Weights of a small GPT-style language model, trained from scratch on English Wikipedia.
Size: 10 layers, width 160, MLP 448 GeGLU, vocabulary 2048, 3.3M parameters.
Training: a variant of Muon for these matrices, 140M tokens, 4276 steps.
Each number is 500 + 50 x the weight over its row's rms, rounded and kept within 0 to 999. Layers, rows and columns count from 0. Numbers have three digits each. The size before them is the row's rms in percent of the matrix's.

# layer 2 MLP down, 160x448, rms 0.112, rows 120-148, columns 0-223
095:600383559474513561575525468511537421562528542537451526505474496574505387556547526538514530547393450531430459424570520501517496499440536488442537594455515555456508472495568501529410483542563530571593545489509474494505458586408456479617517484451616379497479540464484605456508475545394507616498508436463480462441473452488547557510483546499511402522551492495560473550539518492445435470518407506516498490535442459501496425505507488434538490433469489479443431454473467558500405514498466475473485462454538509496611440484548560431471435505538536541474547518549545540483590523548467511514484474519518440439520543452512457512633476492509587462427417484526499435394523445509554511451
102:425493494529450542448564497475574492511491588503514570448485441546450482521517519543406375528392523505526511551558397467509504538463464468538534516515489431485532541450526616519443466475479534507475497586513516452514546423515479545501448543550480502507481550481571410474529424426504492591487456471574453496506385574513426501489486560636556454460541488497556536526546514549578399497519413412562467416388592446507415463429460428522516522522431470448576486455507519504408424604463412420513526513466471494491478460520554546545477541498477490390461507440517437420514458378603444488479505473607452507501436526348444455557608533571451404468562433571540533636518496501434511524495
100:555477467440480428470489424567596445523557548493476357522475472522480486510467474503492509557457516577515573541466509472487524453464563491517579546482469505524660460390463599439488423528578542465451520499568593507403515398475527592540449511552478446559447580505443535434508472483502497548412541493610484393488529482516484491517524512450533478487540431490460381503492497443460537532470507406418477573472460432442517471527402446471515560533459562524468491529477471470613504440465448537560386454525442552487525512407469469387531560417490470613444554489577487487474489514518449510489508528629499547384474535462437445581463497504542538527559522522455553552446494522497551552464
098:521521413499521529483519521473570557489428490586556541546474523483489473460572511504483523479547583480548442479590436490433517488535520502508469506542504486437534519549580468552434540550544536569436563602480502550555492563566534508474578511565509502520579530541475407584543502426553415479533478596518564471452480487563530415520569506479511433479514458515361477472480424492510457589372399574527498513429534581443506473498559406429583525526489467397476391619473471590461462428491542417519522536566564456506509446519496490605508547581517535465520498502494491476502529526485549520377554530449483592609487428567559458502451497525485431464540486422579524601430592436579525565500
099:538487510535538468481541438427429466539471514532481490508489391510461517474580523476474394533547453558536471404592536547528621534528399522530474608412557491565469461480617502355517521523534505415506507415556481529463554492481533470555453485546550431474566543512566453393485501551450515577482553462412572560496503451530598588467433493509484564492454468506448359545422462353555496573559492449589582440542482457545438509558456511461499510624525514523468535544492477543493415483524469520573442452472493518465510537524474557528449471485485524481516453536410556443528539456498514494566550544506553522476493564445468514445520487461543491484417537427548588475429554452468535536469
106:514518518512450588535557527535512547374479507518509671550520452574500471467466403487403486457474424461509424534433439475481552528526466519520540428632530515435486529464559526483482497434464510531603454568533468474422538411484480375582502430463510551423504508554431446498489521519480439446503348511524457448465509511575532484495451430447564506546574433489549545455473586499517506519450469593572519479532523555447544571552452454569428455473531475541509491469508539533460427552478395436518567544487496558518460542485451493524411477517498442481456544523440449568576573539451524529554573523458552518521445498499495480600493403602482450485506471495494596506607520500462466545456
101:517511465507387545577456428490516489503636516556405603540528515598521522443375549495562456484536471504522450507466515473509432513537536513488546413518548545531522514484542412474558412559572610491498424554538436538516502536523492466489557475510351469530472448434565491512400493532485454466442479467487526618495513463474500446509465528393460440542484468448531550474514502581557520490525479549597556566477523540438465455412483491491486607527524548504578466428441463461576410540441452544565483454493445437505570395540505418527513507473541421492508455480530451521491475504444473448543554544522526517511526512464437437552576527470427463505545537534434522460473433449466466557505
101:485457446497493546592570491466515416495565477518479545405495507507499521479544490533433578558427475480502519516471438524431496585446415496468586434454517503497526441447530477430509446484507463430517458533553521485454553507464537505493582525383562571533472482470552492519486483389599479447485538491492455495504512503478472467519506505465527434463483362493481436568537452524559505430486349424472527530564478474589490488549535574524533565470447436539480542445501453436439449419507402537589536458455425523512447515529407465372567546518521486457478592510461456531471512582398511544443453495476517436494572503541518423534549412499514467529489438424420521505424499456470456553509
102:558474462416550506606556474611451576481511545437474550454498533476498473541456569427467531510564574580470537430551431567482471501490496524524535551464484476504540529498519521516587455434456471487444506489533559575560532481515518438421467446518476441556490489404452520580486604464495482498494487506542484535614507478498464423519490413558458466457486410411476476458496600421511552607437435507547538446581526455503417504546554486464507505618444563529474519594511470491484486448629416476480414526544447448411505526564505521527449540538405496467520444462573584481470523541439552576485525491494505488571513437477509583381551547570524544485448443517490602548565473397370367515496
100:521521416505551529433551525455589515388439441498513444466536594540483519535533542471554494554601548621469542495455507566502602538526469507534424497411569534503507500529387536463468535495498553433547467457413464504513474388389521498581527453526451540573618424470399460496525560467499497497368511494559427541433512425556452464502471566547508450403508521473450374490568406542511498482407526552495492499535410496495502450476507515456535587416497454419501444471439490560489450568399543555490527480516451368430435558406409493522494417465568468479573553458484532519491464485488522448532500470459538539571530478459527445489481470376526540504517467531479557513496521481465557502407
100:479467466571439525425621461543560444489566495473473477514471563547463449439484535477505421539522511474507416520559430541485534445522578533491504505386513519512450622493510552521566452525516484521505535433529479560473488541518492434485551421422481456487571456377426435515465516497500554400409520453457543485519474409468429523532536534368497538478463498551466547505535387660508513466457546450425483506496547512623442471522442444481442485452535529544473476442446453477530479461476558398563595425530464441592589500519480491486504487543600504565489456490484492523611494542484484450529547522546499538488511484479487511479507525529503460581478557551522579464495524546498467527538
097:497495512505383464565413542492578448512515427474463579601489586517510564442525435550525514570430563477519427526497482534455523526523616513536535539519548504572437456501639442489583493549564524406525462562379476493490487498536421576560510521526462512533519534435588498565499534477519522564568565492433538496524425499546548465471496550526472524425512533556525495483542396481557570553500480431495477506614471515560499401613519455567442520508533531483488457421521427530472536488567473571488521577503530464396410437513550561536549533557426614505505568476511460539462374538506542450423476571521553514536585511464438527510503430508549608459492496571592501573459409521589465512493
098:538486549533544506490401446480431505594462403474488576411510537614521433467482511561438492513524567510473563425564526480472511456446562518492562567517532455465484551444515495488624507481582494441488461462500487526403553535554524530580507484485465578495437470475489563505455468463522434471460466484530404423519487586501515477491553453513486500426521468512572460510525511445540503439570501412431475503461367456584453639482427425482488546583446500471540492476550413377440427557483518535498556590512551488486444514475523487488496503495574459560453480555455485528480402494517503464570410478478479448524445576492485552459484416440502519513538463514480453533465495443574500548483
097:499532498462505535482600413508550505555506505567408513509544598544547538577474510473452587509493488535479544588588514412550427546502456457595460508601570498432575514534539465514408537489551497487554492539432465592534540464534488498527474546513573554534560451523523500469476584466519460498544553550511580495507427476460490543444596430536482395530534472444466483521460483598426442563417572459515495451527458546563532516498508489562391441466494450535622549530535527504438566507520495550501607647499383436426469478373540422524582584443516491479546506487501447495510415526398462505520563541547468554549530426511526558497499492511485514502436530398441417506566498467603564535585
103:478516462592500530417590514576496468509589465494530497392390470530432519520512609498402480548496507589509524544491500462515528504543557580454420514551448527504479507475445536479445481455510384642539493576510487498449576491521508492510475488475435542548523445466481453404500461451486533488497480529531554536542462482469628525483481461553440472484511564574506476475459414461515498605485605469494500463497513421471542529503419480505409590507588534417480473434438512502387528529483586526527399573504579490503523523541420446459522432469513497543361403500450453540510504441521469543623540545472536448492491425587510485598387417537484534390489471461430541487527536473542513498463
101:462474475448465487545383526448469505562471550523509543542414418397521422493543464606534450576449460475500547420500463471444471529499502492475483452414479526420618564529462467568545503569544523402563463476570470404446430367454548577445472587468449517495490427484517520534531488485573507571501499515451559535486456450443472458456407445582539394463511484551513494478519419471548539527430477499385541486446532464547505475418565541365496477526500516427532551445472431559505499661489485520527420478499554460516504452507486462523536505542515463510525511581561495383534426519558508526499422487486504459546570519444464438514430399387449519509529492502499521534454481526564531502495
104:468519502546515469468569476360473549473523349587459394460438451451494465417455519434544459491497509498452584433543444507501550521493458513403510487567546549579433475462453519493537521493508569578535461552410399568546453531446460497439509452559434614444419430576454480432572541553468464510497516535621489489470544536473576523491456400448556464534557497462475505497522442574483541556476510510547531491528439462431465515481561553544510559505421542534477546525477417532414496509533514485476499481485536469480528516550404456462503464499550454523426481406518517508569530431465532554498476500526511544501449416486504490458491543559419498480521533498523569526531394547512451541550
099:506467545501453444564543522496496529532471557493500440521481531445529524423496501500509538489432518481482485494492435569538545445529459478456447507498498394523436562450446473506445407499502509447493535485567551507398474472585506599433493546500545554514436546430436442571438576466493514494512467411368403546441457511570448423482536388438435599538519431491545501533417519455489496447605497419527425530586511584521479468478501443460583518587535486494492448572497424445554531561542475454476462503441466587505623495460590571432469605494556435499537494472502534520524498517479466382472497553566503499493600540628469529577457465491524551587493503595489561557455524480471482445546
097:502394487401452594486553438478449552427471518492563476531518450548395573520568432474486536468553480470470523588501496574537564471538476433460443504496501469509596528473607439542437504441440424435517521574494525595448513499504581481536498468497504408486536553448448531514519494491465503551431488481532531503574512568432436430425584503559476507500453400450589404493512526613516520476510572609434478568464519571491518619503532505440517536486504491475463563473602567532532505597530397400459559443537489540454412525465560502435533478485522535479458425517541520445532535492561541535518539505544550523554495418503591542472429511493550561481498532569494536467499551546520535487638
103:512417504500458533465581469523528536494470550471430523506454535477593574521540503541543558470525494428560498439511566586579543506473440527549582511476560486508424489518521495491496511580426438439489548505587396465459555473533477488469554573585506413506467435515490470340481457552503469510439451526544550539385498516508558509479505573396466612571535534568537525421598492510458454476498542458544464546613639520450457435429466520523522507518567471485563468439538413407549502676511616522503435510487492526566503565558520329480431417476510491418497596413455421489490489459479615425468457558495440462516472579460642472529500507486524552558598485488401518433488479529443535499522
102:412555528437558559446459461416483424441436537506586515446453463503487502523466589472536365422545474544463487474443442552497477447551455577531485505571512510531523509499609398498511468449482424489501602522454376518560476484562531533561534556426542497412409431482524488596511645533476411535474510507464587559394452518471451537539434479479493531488507466593493494471558531543455574523481430478615447508428514482469507468512484490532431523619470485423530485525506472515529527512465551527494606502427562471557551476468520587558485499566543485405512550516456548482450513488582535513479516479504499536541402460398557426511560589544519465479509570462519486452521487444551543552501
101:443524432513515565464509536547550578579533491621544469529502582475532516443445534412491511495432467572502463454550440522559559476648490579572510440569510508476571595546480543520578496511476614544481488585523436490450476459581479499487517552496506430464500502414559441512476584462451520470510489544440489544482535455503293571507366448510499540412527466537511522446543423590481539373591451539541485545490516580425520480493458460540558452486464498442367501478593474578476541445564457513533630486540509555520528453441449488580528521484483357483486528536482413479461521520517557529420560523517512434456526510511464505485446534474509599453499580594493541468583441498558535556453
099:502515490475451484551553582537412353461479479517626446419468471507439566529592482509601459479547472548436542484430535548535562459480467546611374496480524478511480499552494594523448413386576423457393465372446499583551519451526546465444507507426468500487434545518544484519548438523437494492535456551452574510523512593538487414520517543499423480510540523458485435421619573490636458491493541586536502520374440558478476552516586476499491503427498432448531582540552543488537510498460573444490542551520478555538514471520457620391555496607489440553460537428455550497477460509453467392487498423440442509548468506447584548470584471535563500511441562488441440440557461498430463527519
107:451519597578443500441544469559591507516483485513495484536465551429503531459514452439482422499502501469459460556563462586439443524421477472498496518589465482499561475486451520462461599529514434473532502471471553467531518577449453550556449487484482532529453549487519580482525499431593397457494491497540465452512495452511531423489463479415495524485467484531419538445519507594460526480463508450452445439562518445584528575472432631621524511502466427512470512533548458428465517410410600457497444447561455497515530511548449542432568391446477563492547585356472523499504509469606481536546523466571516560445493421447492538438458536510485451470457525425632482502531548509554456514332
097:520466393465529536503520527378459454447511576484524437461537499573456500525463477427491546519436573541454636538559452525464471368492488489500378514507603513530557566416490482525574516448466486476487472625485441525459534463461547486486511607522539423501408488569573472554473487572438552446497626499511482513535486478570641499503524460524554447567474496527531489587505595507441510464491465471423562576562520534494546520509527473546529578447486467493500506480474569455544536486529519469456509477500487465494494493473511529527467483519539525544407437559458551543508533553500481493444493520516422534540473552430436587423493639529580464528504491476502453511483555551455428497438
103:407519503513428532523474523507479415546416467461552504468510487457492500548382500561511425513564509475518567542453495439528395608423476469442478447428474590523504518490506496525397501506547502433508493470539573459541532509425364459545385501463565452413477513551478554485488470527476532534500480499508443550576411488472588480529434482509506428544529530533494594513492459512462540549517573491536496512460447525490524481534468467444470461435484567573462550517525552457592456494522447488428573492474543497499524502408428428491499444479458455477470505518607470443531508547506537528416525482450466502527619531448514494496615485421548586488448586403496526430555384451495476473538
097:412586488565567514478547480495418431501494498393572455469480454529495567487501526431479524523547553585572531501504556479398478505512424477460500491554426464521571612512482485477567471446464440417586509484397450488575458467444511384582392491477434455459515391494478545510430469426557560554471516571436617378503531414562464441536450463566560489465527566548503438448553528567576534438401488495494507508537450450493430467518500506552433486471580481482462473424564515507495443522459457481517439455528437547532409543510439497510529539541500506562506509464549479426600445518546491501490430420477513526558518590489512543442404504494431455419470463496558578453497527492484495465488
104:562574509559482492482530592540528393538536542491456621452512555499481495450556456571561631439520535502528405500530417514414519477510441439566526508486415428618515531419508541452466468425531489511517521342550489560512488570512529506534508585420570523487508540590440493446410521532484531587627483481502541405564440443462548463550448575536526517456431453417489544487547432470496469518440525530539531396529493498510443464521494524457474560485467504501486462463485452539447530405549484400457578521537519540462589530558533565402455502394517465489506510521590465486572547437532548465530431555515560459556510510483519477426547514543547457529504512454466479565553618496520470464513
100:476456562547416606502542549535487451460419495491522516464495443442491462515614514475563465427527482632502491536428575469464516438411453499479512586527480525560613492544490520448475531502600491454569425489437443444508478504502493511536464447541468413490362442527586490495450637469506548506426492605474534544494503549510521498559550439507486597489500552473570430430446517532496541503477562579449467492498495498417495401477501503487494459437511505554424453535438533378587519566495414454464448543510460495527509484543570487480519510625540518560455531486530586416519538571667484552494522491529430463526503479481500547514479470363564526512559533442505457461482507501565513455478